From a checkpoint of a small transformer trained on Wikipedia: 5 heads of 128, vocabulary 32768.
Each number is 128 + 32 x the weight over the matrix's rms, rounded and kept within 0 to 255. Layers, rows and columns count from 0. Numbers have three digits each.

# up: layer 4 MLP up, 1728x640, rms 0.0322, rows 974-1028, columns 480-559
# down: layer 4 MLP down (transposed), 1728x640, rms 0.0275, rows 974-1027, columns 480-559
# gate: layer 4 MLP gate, 1728x640, rms 0.0314, rows 975-1028, columns 480-559
up974:122127124147084105134106103152127119163158129115073164165136135134158133089156107080136155090190197132119163119136115145153139139115145080126135201105063124138106157142101100113111130161126131111095088118121118171143134150111099125097095126
down974:133117137102149155140115141032120170156102152145112109124141073116130130102107172137119115164137071112144094075129104157143140068154170149171051121136146077171161137130103166141168110082129113152183144116169122148172159142156113146112155140
gate975:133151124141080049152153101068177138052150165098118160108135153132143125174116160107216120147111100081110114171103081137156170145142115064108175107108133159133153148136181144155131114088170109123125100158138091117130142134175161176139207049
up975:123118109130110109067109110165162105175163093132062111082086094105176136122182166099124163117157135142131102158113068191088130145088139186130078120118141111161103128162156126117159155080171108087149102180097087185117131112081150113142057152
down975:144136130149133142125138097128121131182147086114157110150112183120093125142107144175091150172154121073122134118164131143163147035168110124177117129110166111139123144113116136165158112128091132130149101174143089169124172137138128141133143116
gate976:151164135171180154168122146143147130155096158126138160180117126155180083128145159048142169113047098049069103099087123149137146133094116160158116148157172132084161118104118142132169139158129148143123146103130087150149080181157140113110071071
up976:142177113112138135161159122136111099131140092178115202095085161146167128135092170157160232097124193112075102119144116088137167205138180150120110150063096150135149129145107129101106151113101136189161104139128106135094073185152084117132128136
down976:114112145106174146159114118111162104116098119111145130195154122127145084120167147145145122173129121098146131164166127144158110146099147076144132107159167116156109119107113132122163098089121133179157125133137129082181127128059179108137135125
gate977:129204139100111112098180117166166098137071186160126127128142172120128148112077141119121136182131173090089087118155130109110189100081147137066121157129134105101189107123137113159114066113195100108182097157145168177142095136104109139142090106
up977:153139096148142104143093140091119143107105084077085134033147130118144120126199165136131069152156084095155157119115108196142149191085128096141147101062108109091099118107095129161161151093116073141096084119114154119104167102188162094015113101
down977:102048105092191183080105106142190098051148086115150151121173137119180181172087142165180139203101151108166148145151076149106166201168078125093170143151160132119110099182084068137102123183152143167097124103126077170146091098128128115140060153
gate978:100116137145196174132139111136170087076170225130161115119114113167180134109175127134098106155166069157202130132100103105117172196134104099118030120152177075106156091143136147136161155169102166098131133128112169076095137127081164161146105143
up978:128179125084067107134180165111146156123144159180117119164173082088101123059117192146109162098173095082111096139115123102127150173110137164119106159190085063093129149097116158173144139097156083104070094152131084107105074043137130089142146163
down978:134110128190192113116177080144071083125095202164155132160127142133134098126110149041168184108161079215142175155087161081092145189178136103108158099180113097124080095163195117118131140181145143169137152149123171155146164152054106164112115115
gate979:050017155147100156089116097147159103135045158171119191070117169129125138148146093143132147095171100160146137123109114178141109092177106159151113152121135092143124177143149129138127094119174085137116140147168118108126120120151146129185107209
up979:131131156125077077148145101105146123132141064119128104134127050164101158133079140137134127084136159109118078090144099182187077098178150113145113122133106159125206125116164084143103078131093158087052097163073158127131141080160112140128115182
down979:095139154123171172175189126084131127104135178181107116106100072157144071172163133075061120107096120095112170144138159177144147062131149181144107103186185157111106127151145110128089155103115157109148185200148133123094106108107141123156190118
gate980:112134152142152144187123097151080097137111130138103136156107120174125137143052113123120099113140070162130059075154193115101116121126099112120102152123160149116078194171166115108158110146123091108173121149102120164154100098149057119137062136
up980:155032138054108108059190142114162176081114158160163179138127118103108134142157098188065129140132190147169151167150137078151153134164158094089157167146122102104144169182182118110124104146090138167104198107131115158078143131164090124148120140
down980:122203091147139095096101122166142093087158174137107152110121148097109131185115138174145136114105161154193156165129172129157101136150132160255141140139127083140097104085091100146095141106154119130142094153149102117167127087133121162147102105
gate981:086101160185169085094139095149146142106098104216113133150104093174102164112171123094138184174154083100137075146170157122085118109208124158138150143119175120159122088149114079114054094080117091157143129133178138126115139122102075136059075155
up981:118076127127163179162130152085134109166131074177114113095154066151135090125165187113146100169114177138143116117141068112088169065107120133120106096153111132084089163172152116178158126135113118084141155090089095144177141149111180130131102093
down981:175113078147152136074199181116092118114109121122130109128104201136065110133115115135080159141152089089133131112124147098132100120101123108060130172090164100170090086129109142093075102178133136148101113098150162090124113080142103090099104104
gate982:123161148140121168125105157145125057102120133118120093126090126132150072181121123128198094137174157171166109145133094111116102126144108129112168110137148137180194080120161145143113084116133167089151085176154082163150128220154127155101185140
up982:120160163151145124148140122169111122111154142165089150151177108124208094145144139190141119146123111146126114072127102171140164102163172134141121129124127088068071107107104104105120119150156133151153101128132138092139107116147102099103112107
down982:169141160115139146105152099104102156131095126167132142148123123123085141184130116118126064153127116099129163184088126156051122133128061165157124153096140114127144143128156177157126106133136209094160150160101082138131152134130181120121155100
gate983:092157127112130089123127126137126144133118118147123194152107128137146126123179099108109109106125145132159085164118165147154099103094088105103149135084107159111120170097126105093095113063137139192133101143202073141086122117197121109124139160
up983:156150058175123153139125105067153093153117174084174119167178105126133131127152182108149134156138151096160092172133145107135147075052168073151149082187068133142120114113144138126088160164126139119159158150110150122111128103163121144158148182
down983:097192154137086118119158145098175118124119114115125121157128168128156146157058184150115183118164134106102103094146127136130145098156134153135108085111116118144104137106233088105122108145144109152129126071150085097083137141090089082088149147
gate984:156127152232211137154113152102140050130134136040156100064169133120113059076131137161153091159109145106129172145199144120077042178098148144096114143112164116112156146162118109126136205166121086096061215036086110109102162106089149136105118165
up984:156135158159160136134105144125181081157126141116154142179107149132156165132109115185104092167139128119112096061156108090128121160134111168146133151124159128162087123114111143160079113193064129130155126193146155122166123060085102160137115076
down984:062111165164119107155100174107120061153124114226143079095138130103088104130161140142105153136164161131059090170152135135137058112134119107165117170088134106100139105102155126116088180192171125100135124100143169097100141125166174150111109189
gate985:085142180097160112116144097132146136140050098145140144123110172139137111156074111134063108106103107154109099137108077144166193125139140081161124112183114104151123127114106115193170127079149081139169091165157062045129120151125129116150071137
up985:143182156110139127165068172183141142085120107072143083123170136114136087074146139092081107162099129139132134124135121172122166123094144151134097170117149107113121137112106097157160080149127093145106073096164185147160130083146179081173158106
down985:086121153128126161099169150090091129197137104141054153130115104138206126115106095104076132126149108136134123120150115101122139190128090139147112133148169088231133140114098082141161150098149168083133089165109089168177160129121126102143186087
gate986:103140140180133109090132093111164113112117085129122172147159155118113107165139135152130156161052104088139149085172155061119119133141090170071135061119098120107113126109095142108078101134159130138121120179196160116152140116144080156155065094
up986:164104152095140112137184130119139154177083172156123142125154150107135134128061162152073172120132110181137179099092127173108076144075136093160119148110126065175105163132146066097117129178149141100180140069118061155117138121159158077150086128
down986:092145178170141117164160156128152124178109104135150152139075159111150121141116099119110093167126082141135151090149140164132135166117147119106124119098118166136081152103117106105093153135090124159106171132153084142163126135115139063112158120
gate987:066130143143114105147101105160118070135113180085210174119138121132126098094137141112150146116132073155123098162101118130129099191123117129124094102173119197130175133105134118156195148145116106161108090177106115120146123093141129140159114151
up987:050057134139161066163136117163142150167159102110137176148160114160075129143109096128137153142146151136123179156116168180129178129158146099125192069121109153156175118177098147138197137129130111109097145134125141186119207132135162122142123107
down987:185135162155112111121135125156173101161081151105123052135105149156173105161106125140141140180158099134106159199124122063072123094112156152255144117094149139152121087170143099104076146144094122076175088121149091115139108163140105114075111098
gate988:133174079198103174129127134114154135087143171120125101136167097119083158139069135133134153074144184096113093068135055156126150181124041238071073052167126092126135158165121165131094090107152103072096132152202110235141141136102089098095146097
up988:114131070095161153142160112222122154133088189167131096157125173127085117121140110114139051128144158161153124064170121079130133165191108133093090145096177164123134104092144094140152113170051212084031110138123196140085153138104139183147099139
down988:113119149143118106120185113096126161096078103154090093149127140189145147137154110130137106125177102130133128128145096107095103105142164155172111158198132129194072051161199158142085106157151101114184141056120150114158143163135176167135093136
gate989:190128151173144123124113085140174094091153116122154121124096108110094107174128078123152109147152152166154141131146144137114064105119078098101103097084131056086214095101150125155165107161087117138082117152137188145147156115143097091148073094
up989:146161074172134137205135148130158131155094118122210084071181161126076111127113114102134150147133117123113135165123165139117130143097135186152149112069174122149105152116047206107099165106185112111101159053144124112148116108096139148058120121
down989:161161178113131117151116109086163083114134098108129109195159108146133179141133107119193069077153140176135131123137132148129165186050097133084152113188116127090152117089129136133170089117085115090118096147141121152131141108137093095102154129
gate990:152099133141148159134158156171157151103149142101108147093132096159121171144148175126102142116096094101162108122113173127141139161102162104124100075127114161065090134112118149077146145207147173181166115119192152092125075092144074200149101174
up990:179113117128126156157151095126179124109187094120079079157090120131131176150150169135116136139118157130174188083118129177120156158135115161137195141128078109137107141146114119126180126144154126100153142159134136219115112178129129142193145149
down990:121109139200117138122152152145121161134099172128082189186093150089187157125182160058102202149108149124137148122145122098137146137133083141075122063087148122158081097096089137101145160123168179142111152095132104149092123104106108181139193134
gate991:138152181122096146076076139151061148156084146171160141076147083171084083122130130139132155146062077137131138179138162136168126094139098111172130126136154172111088134192128147138140130104140091167046123121139168076192102138123160101144113160
up991:131166132124108099108167150113126181123092099140174178168173140119081126109107131104109138126151204136142121138135121151136131157134150111132162070118154116156178119118151122148140157126120129096091094151133191108156103103112132142117080135
down991:132074121073168162165103147163056077129137136150112113083104095199113120129143136051102096110121139143112082155143158103164124133063148127081130131153112124081101111165193107121174144096135071132148147150124174124084091066159149192139134120
gate992:118111113129075139186129140171178157105131129140163116140195123114113093119126116104123137136140140104135189174146082160138120156096143126115106146123132132128093076202142118136109181133071116118156138152093113113113113114158130128127123114
up992:094138102157116110106094141110154100117018159093148135180061192070081148114128158133154088122149153142148113071155083142158133173118127049113154153123137151149118156100206101141109055097116131090084146159129166134130123142119129124064120132
down992:074117151135107091121102095105111056123141111115141074150171113080120093145090179193165108103094195086093094169143074208132124251124133175071176134116151131128159145141158117140071106101185103102124182133115100144161201179110138042174151106
gate993:169075162144101162166109136114141100103087166112098139095114164158079123154161105122130082177159125142149172121158172184095160129121124080126142112123131137168125105151121122133179121210181092161138172102142132146140106113126130091177080141
up993:130094061102084197147126045153123150186128130085123103152124101085101158150061122094151196111112150081129154141133156150111138158141120096114139124124115191092089148137089117156130101133135195158158156115101122153144139134195172111106084199
down993:136126083109124074090165202145075158111187142145107137115063097124138180097101138093105089136121101107085163096097132134078179143163120115140128103119138155129135106179171140120140146143188101167084130118134107100163112101045200098154138110
gate994:087135132198128153129100072125137175077162178147131138144104108158162161107166144153141157082167121112138149133179097119125113161104105088068141194145105123075097134163119134115125159084168100075110151089150097173129106116119164184069090220
up994:103149136152129173106176104089088128176195110089121098150111121119129141138147152176104179087116149113133120127175129146127113080167177090140152143211160135122073149142073103148149096103120151110140128138180122128122081121094147122114116157
down994:155131151133042239114119143038110109139121188114054109124115174194061193121158118079167156158131122158115125038085122092130171098153113112149123143126193061157155173131029103140113127085161168104152177125108126187120141152075142182185116123
gate995:076115096153082116143076110107064169098132104168177145105119129113112108122119116169107097121089128166099121058207151137158143139104121088085135132090092147102160067150085068162145128074126087123175131076126195127127114130173075111133130106
up995:168089170132157160127190075146104086137165142158100103121096146142179125149117086144147126143108086157163147190162129049164070180122123103096139083108144051143186114167141089143083174164050146118104076129093117097113118139093101145134144112
down995:093187109132196163144115168105063126171089172090113104164112180109145099104106123195104163138077118144104151155151113124112183123128167098141168130127103126183113130123149103064106109159085147182124090159170091129182171085075123191129120149
gate996:109140146181186146129133135127137066143107128165110135116115142096122079134105092122082115150165150153153143168176111093180157152122139121123181110075134177147142112110130133134154119114086135113128181078136126132124124145210068170123105156
up996:108124099137104141136113066169078136088061088164134133168104078106155083108120108098120129152109129136107134134108089149128144193090153143124134104132118164128129212097129150132137114162141115112099139139109142125081090181082085119089169110
down996:136133094123112102137104153171151163116094122130115112125137149098095162138122111040159148081095145098056180152138141116155161088132171204119171170105086183179146119152063140118131112145105154118142170108094165154067119135093158191129190130
gate997:119156178185170133086092094207107141095090080059191124139141140192161105147140089113134210100168202083117110079121216181147093103152096188112104117096090115092126145143112114143110102136149112109076166128135162138118097084099116162135045155
up997:098157103120135121139109110098186122124152124101106121147163115201109142163152124103125157146099023090141147106102128150139181106119148154145172111099116118077151184142121115135110095126162153100143088138172103143147128189036107111154124119
down997:104140134057127167200160108112156025148142058111099109086124154083096144105100154151142120141115176130130130137103106094129137157185084212074127142045133123143098183135126143125119136072117171127141121122125107105133056114159111120121068083
gate998:118072155080186168139111121062135168098125104162149107122206129145192116132137189155096120106117080065166098124124135164132120081152121116114147175139062155173080104112139140134147156107113128165181129142119094137102150142162146154147075156
up998:141092087112143089127070145155122148071090167162120198115098123105089118111181180094144133172148166170156161115135138127174099154100153108092141124101194121206144083114140132105114058126204153112063112163157105084122092142072143137138119157
down998:154067147132183127119121137058072121187140154190215088141122116095167076138126136136080101101118134105176125162128106176117112075088133137057102124117066097129140121176143130202139188143092099117123152148158095148103147171142145123159122164
gate999:104180102151082122151175085082130124136164189130159112089130104094104130111138190164093152110153128108131144107144140183138119121119072103071140061215097146136139171122125092162153125151152152079136159168114137110122120132127131139158173121
up999:125093145195148101135148130113073137071128097142070117127162114120126133143169176143147204146078132088119156061082122154120134086167159156183136106093116117115070117070186171139076091097130144135126165124161154202181112190133131144128155126
down999:119172190198067159105128082124112094113108149119125117105147085103167113174150151131142133139093179158117107099101180102100103113132146142065159166087165102084094096117096138149108184146168147172148120189106174178113144097099107146110138155
gate1000:134117135134127089156141112099099079112021118159127141151103116141087133140193185140093117108173116107152142093147102142139074104119122043084200081121108182107145084092127193109139082104102089134133181143148134147096091147138156169104117096
up1000:049127104177149125088138088167147097130161094121147083128120138169144152126183097121093088133120149088095096162120170144093161063157082141100109111103164137138116093166116129123131118138158106166130080156103152193150127125148114162122131092
down1000:134132163147141103130121161149091138116164101115126231121209120100169100106166119120127107100137103167144142134119111157155148129083125158102122185152116105136131122096115134216142132136100125203156146095115121122150100129144118172121164126
gate1001:194175113184113194139096150129100140060145131138173115124138104138162148127141091138077220086171074183171164088101161105146133121067195136097101130141190118124083102151107152124114138142125078150163145065201135132154113160089129092155100135
up1001:187097143158121098097140137117104161183104104097167049139079126055120082070131165104145146172138131089130130172113097133154114088121084092140172130173196081085121133113159079194166103121117139065088144188099153171076114067121124132115160109
down1001:018154120143149095098158087084192141082074153108237172119066094159145198166169103100162118109098202117108126116096162070155167100074182131169116097178111103113108157121119144154203114104110116141112056178105128101062142119126120156115143135
gate1002:205051139147144179151072094146202084132102142127165121157103122135113136163092104136150128097081105124141119121127143130137126160101119123115091112142126160171123169184157099080173107101110128125138165078086143163119126069141089145104145165
up1002:095170143103111132079083149097155136191154176104081143126140135112181112156142074152131089194175120144162109102134068083104102190174135105129101077135128147146134127115119100118116224125175051101197154101109177107070116163098045082124123092
down1002:119111125133174134074149171134158115073146110165158175105142040111143085085128192089107104144108117141153107143125188181129100205162131136126159120131065109167124117174097115123129082149135109103114084167122050175134124107059175182089152174
gate1003:065097135151118121108164094120104097178121148121137145150088073128159134175129180092141164137137113147151140112110164092103123139157105102193148129140118102146192135107193126126121150149174083131169158134149093132130079150135158088145115153
up1003:136127136112149135105117179165128100150144123186169083118137115148089133147109106172109119124155141133159079167115150170100108138103139092130086063113171137079130095152125108162131160151156206130142116152106143139102118129087152158079136128
down1003:173100101173130125132144110166115147157167195102158103114142139100118114126159179070125085127141126115127165097108145123085143153135084128106169101152160102172169143114150147134121112129163114143151105163080111133138151181086103132159153117
gate1004:161150147119199181128082104149178106099112078092121109146140155101153111147125131098121123113153113130138148163137112179169104107131175109144112133132135154094090135110087139121144142202035056181133128142081154098202169098128086160152121137
up1004:144100090086076128117129133160132100133161105169124115125075123188097131165151150093139124126127096103158118099163132142101097118175181155108125108119107142097098109080100130136118129119134148162145130084154116099111112129098089078129107068
down1004:164130110109152131156174112141161131131155104119160133138193088140095072108154083192138170153147135133097158152146176105101180125114118168157162162166114120128155124146133147135087141137101130066126099116122146152094130159123136120133096152
gate1005:128054137144161151111134104159120066116089124147085127110152105088117049112088151141089157130131094160151156139157112089110124140133135149123165101088128113082087136121103103155169167143143124144108131132163129139100107137085108133127095100
up1005:074126172165093096112185134148124174082114147120091113132149091122115093168159085161082102186106139120144148174147110125070138145187084093135136074133147153106136149139089123074142100127164112116106106176151106094108109146086135147094089084
down1005:190148100140124134131106090087132124048134126119141083113083126125117118148150100132124123105213108131094120222123108104159155078088125071214163168117135109146161086157141088131139070144096095099178126141151143111081093071170074111079117154
gate1006:087105175173151141134114094140136103104083122166127138145071117127100173156152134091108161129132098178137130186124134098142131125179124108144179120083125117129133103150168161143169168071148143099137107083110115089135080125114106169060149131
up1006:104153156120078133111147128124110150117151165162085122177129107095110164102146187107126058112071163130091146151146074085184116151124157102146097133117119143011143144209221202120144116069149172144127143167108167031144150085149099111158125096
down1006:077069139133138152110150145098169162130157110118116105125217115137099146099076124172060137111101158163109130093070169113153141131143115104126181153127089125147140064124150089163144159120137152177065173122210173121116128167134146143130061171
gate1007:121130135160113072087163153076134146083104178074152111108208094172199145140159167101113131135093112126184136147113143161104093116101124128152166106178155105126136093149148115098143153165121154134147113117119087128113110130095131117106100103
up1007:163090074120157159156095124085153104177055123117092157153099121084142143117185146131119102132148111157152121098133107119115128159155149142105136174132114121134148129125093165130134163118100062105121162161204166119187152181130141110168107149
down1007:086230185168117136054141124111131137056183127140105123142113137192102108163152094191162189071170106146151116113104109106166088072089161140157138179166098117121118096168107085108096110153143116106087115077144088136137155127153121117121105134
gate1008:097068079122174108170083170146182110137100116103112149158163133062115140130128091100183146168156168133110158126079177143103128168136061127127184099145158141080094131116128114136152096139049085114147162179117109129128093143076118157094134129
up1008:154096171151148146163117102135117077081136136099195118115123117096087119186090101170172126199087134181178127105132121164209142141184146173114102171164106139162162129137140099116194163167122140164160153044088192175114176135074162148116091170
down1008:176125084154144095068135111153121114091121124098071106099139066119114129129095155132106133114125171155097163108089153123079123118113166137100141087080114208099191146147203170184113158147099138099110079158144115114149123156122116142154161144
gate1009:130148128183124124109152135164139123061095065102133140145098166120202164157102136104101134155108144077140151154148174103134136106100112102099067116117095163154138116171140137124185125090092077176147181157135117121151146130090128130144094173
up1009:129131158160105086137178098117143057093168124178129088157063101143184140037135117159130120154144149131148074147110164146104112161094100076135112068143163217122155089139124126112178145161064093113177160158131057096163136172080146122166165191
down1009:169169152128095153112130211120148135162153114179161115101132100120156095077113168131121123084122113156160163090077067077137117086115171152255129125116112152077116100136142137147145090173138140163171211183104147077162130090134186207160116163
gate1010:139126127172191120108134108149128119065111123135108129127165071080150070163107112137122168088185071100147128139151081165138134125099154170138142074068191069075102092168116103059152097151103128148103106047101088178148108080131148089099124112
up1010:090105108104097138072124110124127147114158089104161122152085125115132138118148111126109105102132124168054088142100092136047168135149041150144137131123060111143116089092138102155187155121137146069171118126100142128125094149128128121224144163
down1010:146076080135144109151102130074128182123147115124112112202103114101089156176157125104078117171090132140118162133194113188107073095116112068032154114183084128146142140147111116154130137127135111126172156163122110083113082125078133078146065159
gate1011:127187165148180133108167148081146096157137103112179044083146099191204111154097177126201157058113086103175094185163155122053080126114121152087166110192097112171095069177145123143156150085123126141113132123089133119029134118071164166176165133
up1011:163145108139118183175069180047130129040113111128209096123126115074118132173125092121074178145108136136163163054114202114125150093116106103109164137090140145133165149204147084186155135078132081097139134115123121107150113104165104122093121165
down1011:123105133160102089078107124110111074098093198135155134117139197103158148043070165129122136111118108125167137161120174074091114121189179118068131075105078140065134123134131175156112117089134132127124145100151155156187124091116110097110133155
gate1012:150056127076144045121091155194077133173145144103057149107143116157189197106119083083146045138197088162125076093138156139153140106125128159091121154132167094101161127154138136170167079110127112149064112158147165143143165112114127134136144160
up1012:138107132150142145205142138131118173080193170131147115073128162103096166080122150141187113147138107130137135118121120186142178099198140116145140125106140139151121086099102103101128148139147132136075136118127155127118133119122192159092111123
down1012:168099116113152163125167158207130139140138119179080133092152100154112099157119076058157105076130164119044147165138133154163142111100099118160144122169132126132157148114152107129086162124062123058176101146203131105139134134073133112122153090
gate1013:081121047129080086096107148112080128162165197113160172151144148145099140137136178117135135085132157088104192065135161158103130166155173107106161078110068152073131150076099151135156120099151122140131150096108100114177159157128114138111191139
up1013:093098130123092152155131066163083120089135126147110173145147090123143162072169200110154104087072149142112140107133128107129105146082173144110122142100109142148124175181148121103157126092141126154139134085152135132193147106149040109089182118
down1013:118191115161153159186139098150078076097181118131123123139137184153155137111138135185138107066208172112165157115119117069182131110170110131152118145141088101113135154114174158151078117136123126111145099178158147110087078173146141127103159096
gate1014:090178086113148088111051168126116131191102150129064096056111117137114105116181127150140135151093189103165102137162150132120048131114133159101113141160123112115164106137134086111136088114138114162088122123124085048083115137076107166090095114
up1014:101104119196102144112125092069138122128085151134178088080126179190118111137098136136190106120211086147122098082139113100143051163123079124102070161117141094230119090186117110188122203157119186140126179136177071133095071095136140107174091174
down1014:128143143094094098069216062119094072139107126110132174137150169091149068094084129169120122145088162165052099116163022112141166097140120169123161140081103120114151184131152144114165149143151125074140107132116104122133141192152145118118099152
gate1015:107177117129143058126132157146097129133129186130153139078159108103116126150115110092107097191102114106082102100142184159122179134117144077113108123116096165141135159087151136172159067132102134139174118134152132129167109114059137105084138115
up1015:163053073150083199140137116112136174122171187110157123101173109120116097145128130146180132148125131142111113123144136119113125124170136186128093125098112133107137156183067118116108180200091161179159102086134130117154149154118147102102111172
down1015:128112178142131114173101135088096105115132092074106174144144140111176142113110144175129154126214114112124131084083130167098135168091091101190113144141166137130094116143152127119150128112128160144221132160096078134128101092145148090148158184
gate1016:121122113196136148129123137140118114068100150122149109095123123133091141110089172122106159154147095116167146114106121116132187127068072087138142089198104095119190175157158154127076124108133058129083123125116096090093097135108107123160178101
up1016:145083136154090127157133085116095108177145149138130175094095117152133103046161147115138144149142148102137129135101097142110154127112090126128126082117135062123150102120167138066125088100163126134182169128161101111164136110119116087126175160
down1016:067137149077141176086126128115164132185157122049157193065161128068122090173162109103147115101070163129126093090093110108100136137132143144209120126133172097115127152166123128102087092089162135127143126121163160136183126117141112124140087176
gate1017:183157093081155138117120080138135143109120083098124143135137139125178152168045134149049099097120151089153132137106177101090137095114121133134131141141119181139103164197089047167173156113088070135121177108123154147124121144117113183145174194
up1017:210166087134135175149129092122111094124134145101104125177096154111196148145132167106092090140137081123159142139142162161131175135119076093079160130135102156123146154115193120097096184093205127109097222142179136146149140068060115104122160084
down1017:139140107128123101215167121118104095140064117137068126188167092113167054157131067108118072146133127079109128162135090120146142099160119141091165119133150097106079139156130126212115088080127112151146105091142118121175101123086178128188160125
gate1018:100110170181112147171122188103196065136126143085126127088124122104131121096090133150086075100129093129118120174086077092136158165143127130104180125174093158094185122105161166114126125124108140112071104191146130111141197154125090104158085087
up1018:098146113188127144124159154163181077137126106189099143148119184109104092082088173151086125154116092149130098135070118112128124109182160139158125152156122151114147179134134148190166138132177132083131150199144187154129102095115119156175096103
down1018:105144090140135115118095116118105124102153135164151114118147163138102109178070140157142119183082090107126109135145117227099086162155182146209152119132151148133177176171108128152137118139129123155125151070163066199086111070103174166075162216
gate1019:180125122168153131117141097162088147145119117103153110144161108099122142163121151155168133167139132078135103130125087148084127057136063143104102180157137124126147156143121129144134118127132101185078127138171075138083178085113147099082078136
up1019:165156143093097175103135084170148126179120146112168168112158155072113170066148163136148148162122117185080083104113101111123141100070105150176181131142121162088158146180035083130127135096205169133093115199150088102096159160142105069142132087
down1019:165109133072113166096133115078127178140113210089096131095130118112179160167140140146078174148100152123144121089098114101103109169134137067170106128113187109108136133150128151141239063126070121149101119118172130095158073118145099133192167116
gate1020:136096106181164164077141183127158114176092128108154084122124080126137133145119172124109143126084083142135139133112077103113161153091143123209134145091079106104112098126168159155154166119127132083172148161087147133147096173097141131151171112
up1020:197094148132129100181110091160109144175105119112097150108093120107151108157141093127125112189137158099132111083098185132101120082084105124138104134124097148107176126140159131134155107112109157167121126123134163103152128126147105175096097092
down1020:065156124130121137045126128136113149088167100195149160109138141148132128095153129169151137145129129146095173192097133116131085150158151155021133116182115111103149122150087128082084169153146110147159143135078169225075105152115134112140123110
gate1021:092157121131094160109133168120097192129077146114151113162188112179136152096157185190150147137163163119137091149120175138103092158097090151098182133135084126101128102177103077104146121207156101063102136128111088173077104127144100178127124144
up1021:125148136177121128075122161205088112038146091172103159187198089166067123148173125141129176188169113136172112159134166131184090132155173133144153113147145036101137110147131075113124091127182058141116148199056158158111147155063102047188150135
down1021:067081123168075134115212082199074102147127168092086143146148144124074130104153094172079189140138159134166102077090142142141146092115116156184158130132136083148172124146111081151077143191108114105180145161107074131137111108102138122133163112
gate1022:099126103165169124153164134150073176109149108114105132155157125103137085132171100103090057149139122092132163075163166115128110089136162124102126152115131106067117054164150156047127099127124128131146134088129158166152092128134141177141148113
up1022:089049139116147122151076143105150108122096116151180058103136097104166163133104106148109148137129125140119122126100065175144111174123127119168169169144131160155137167110123111141104172104157138107177105134121161073152123127176141074183088159
down1022:162043141095154149094180089113131097148157094123137164084124105098109031188118169120130118119167126111124127134147105180123129133048122096040065109137118170139113106164122076044183168136148109079132099124148082094119145126129135174148103166
gate1023:137116086188112130115125148186157137131117091211211145089161129158097118075142112169162109147101157090114113177100157097093147120051148171115127097093160104087118068175127163133158138094126105104142078086138091179100145171082116121135084128
up1023:052126171124165141182073195112140137125153089130142127133127146163183138127091150104123163122126121094094127148143187095115075106107164140116110090112132133145110135108165179136144152083072181126132085133102129100113081070105150146087132100
down1023:156094045169113124136136136069145099107164148121174119136117107134140060096105121125086078113166137150123155203079115104151144108190122076170101104166163145141099183138135120172095055095126138161066148116185127125105149082196183086124059108
gate1024:134103137151133172086119161125112082127122151173148115141100095086094119109151117116157071162109140105145173137146130110099091109147165130195087187112107110105096147067154133145163136101121143107108117144094149154156122163114127111152124138
up1024:134134171127129094099181158108162181122163089125119075139151171160151124107146128145158103143167120093114142145135137123146139143085130098118112150144124133116143143111161156184126089111129073150096132126137123110119127111124120109167094115
down1024:138062110131131126120106175188096160108124127186118146125131101128172160148167165098145136137151122144082150138106108108122053089128126216143128157109100130124128133157078121157166126131115151127150120071077133131145147134137119183150169080
gate1025:155150158085114078128102135186142146130159157117100087097173163195163135107135205178167129091100087151146125159116169113143193083097140154066113112153161095052151131159157092116105126055128157124108105125104139170161164127145124156162115138
up1025:176138187086146148195169129097160099187108152129151108139070168181168148168064175140148111116111108133165109172143160096132124127141076158124087101113109101140166158127161125147032135164107131088087144151063115170190114100166111108186151106
down1025:165112141147134147136156159158168115150188150062157187133142088192113092132116099066100123130134153123043151140162149186082165136170135181084090088191136069158127227102101182145150167131147130098109102169140118153071140140086162167147097154
gate1026:154106139106119131101108128090096134145110185131138084124175147130152074108143123101118115120122115094130140104136149139125075141177199099105153124095167127185157086110185082108171101102115099153133142132183130078090100060146160160164109134
up1026:089118108082143132109135138119132096122078152164134162154088142171123106089138124068171101084093099143127173124124083142076059086132124180139157118115113133105106136124099095116120149116088135148141122068124107133081157122118111179147134168
down1026:144174168168142089073167143124128160196159106137134144118152120151159135152125148084124079103129133125164134142111152152102161182208162128108118131098164130129111152056145174162143143078129170211107125136149139107181124084096188105131038147
gate1027:109131154162164154130141105099177114154110137137146145103188110174169158119103102170084125162121157152134097186142130099105154112092156165112135146081114132147169130094141149103071109151131118046154054113128087138148111138117126135117110158
up1027:167127103124095137159114100141134140091114095145119146171163088129161099095129158135093129121133142101155118143127133094176117115153098057124140135148104169133130101126122146164133149162111085181064146117136117147175104092176131137127171104
down1027:062135099103134092141078094080141144068134153093076117112191065147140151113200158101181077149172113135110121081125107093118159096134122063131098095156124131163105181112131127151088126126116091156131075120140100130119199106192079087135165164
gate1028:126168119105079162136146141147099154119182080165205126129124172132163085111164110104140110159124095107185114107101084131138192127080134143155142147098194104147124149118118090150152114158202107126089121118121139160143154111122058159099105135
up1028:138111150177163144086147138138103154103125145140108152111160095141158047089143115099096122090156139171115106130105088106126118102121124126119119155137126155160162116132151130121124074147098117099179103136167123100140064154109175097124129143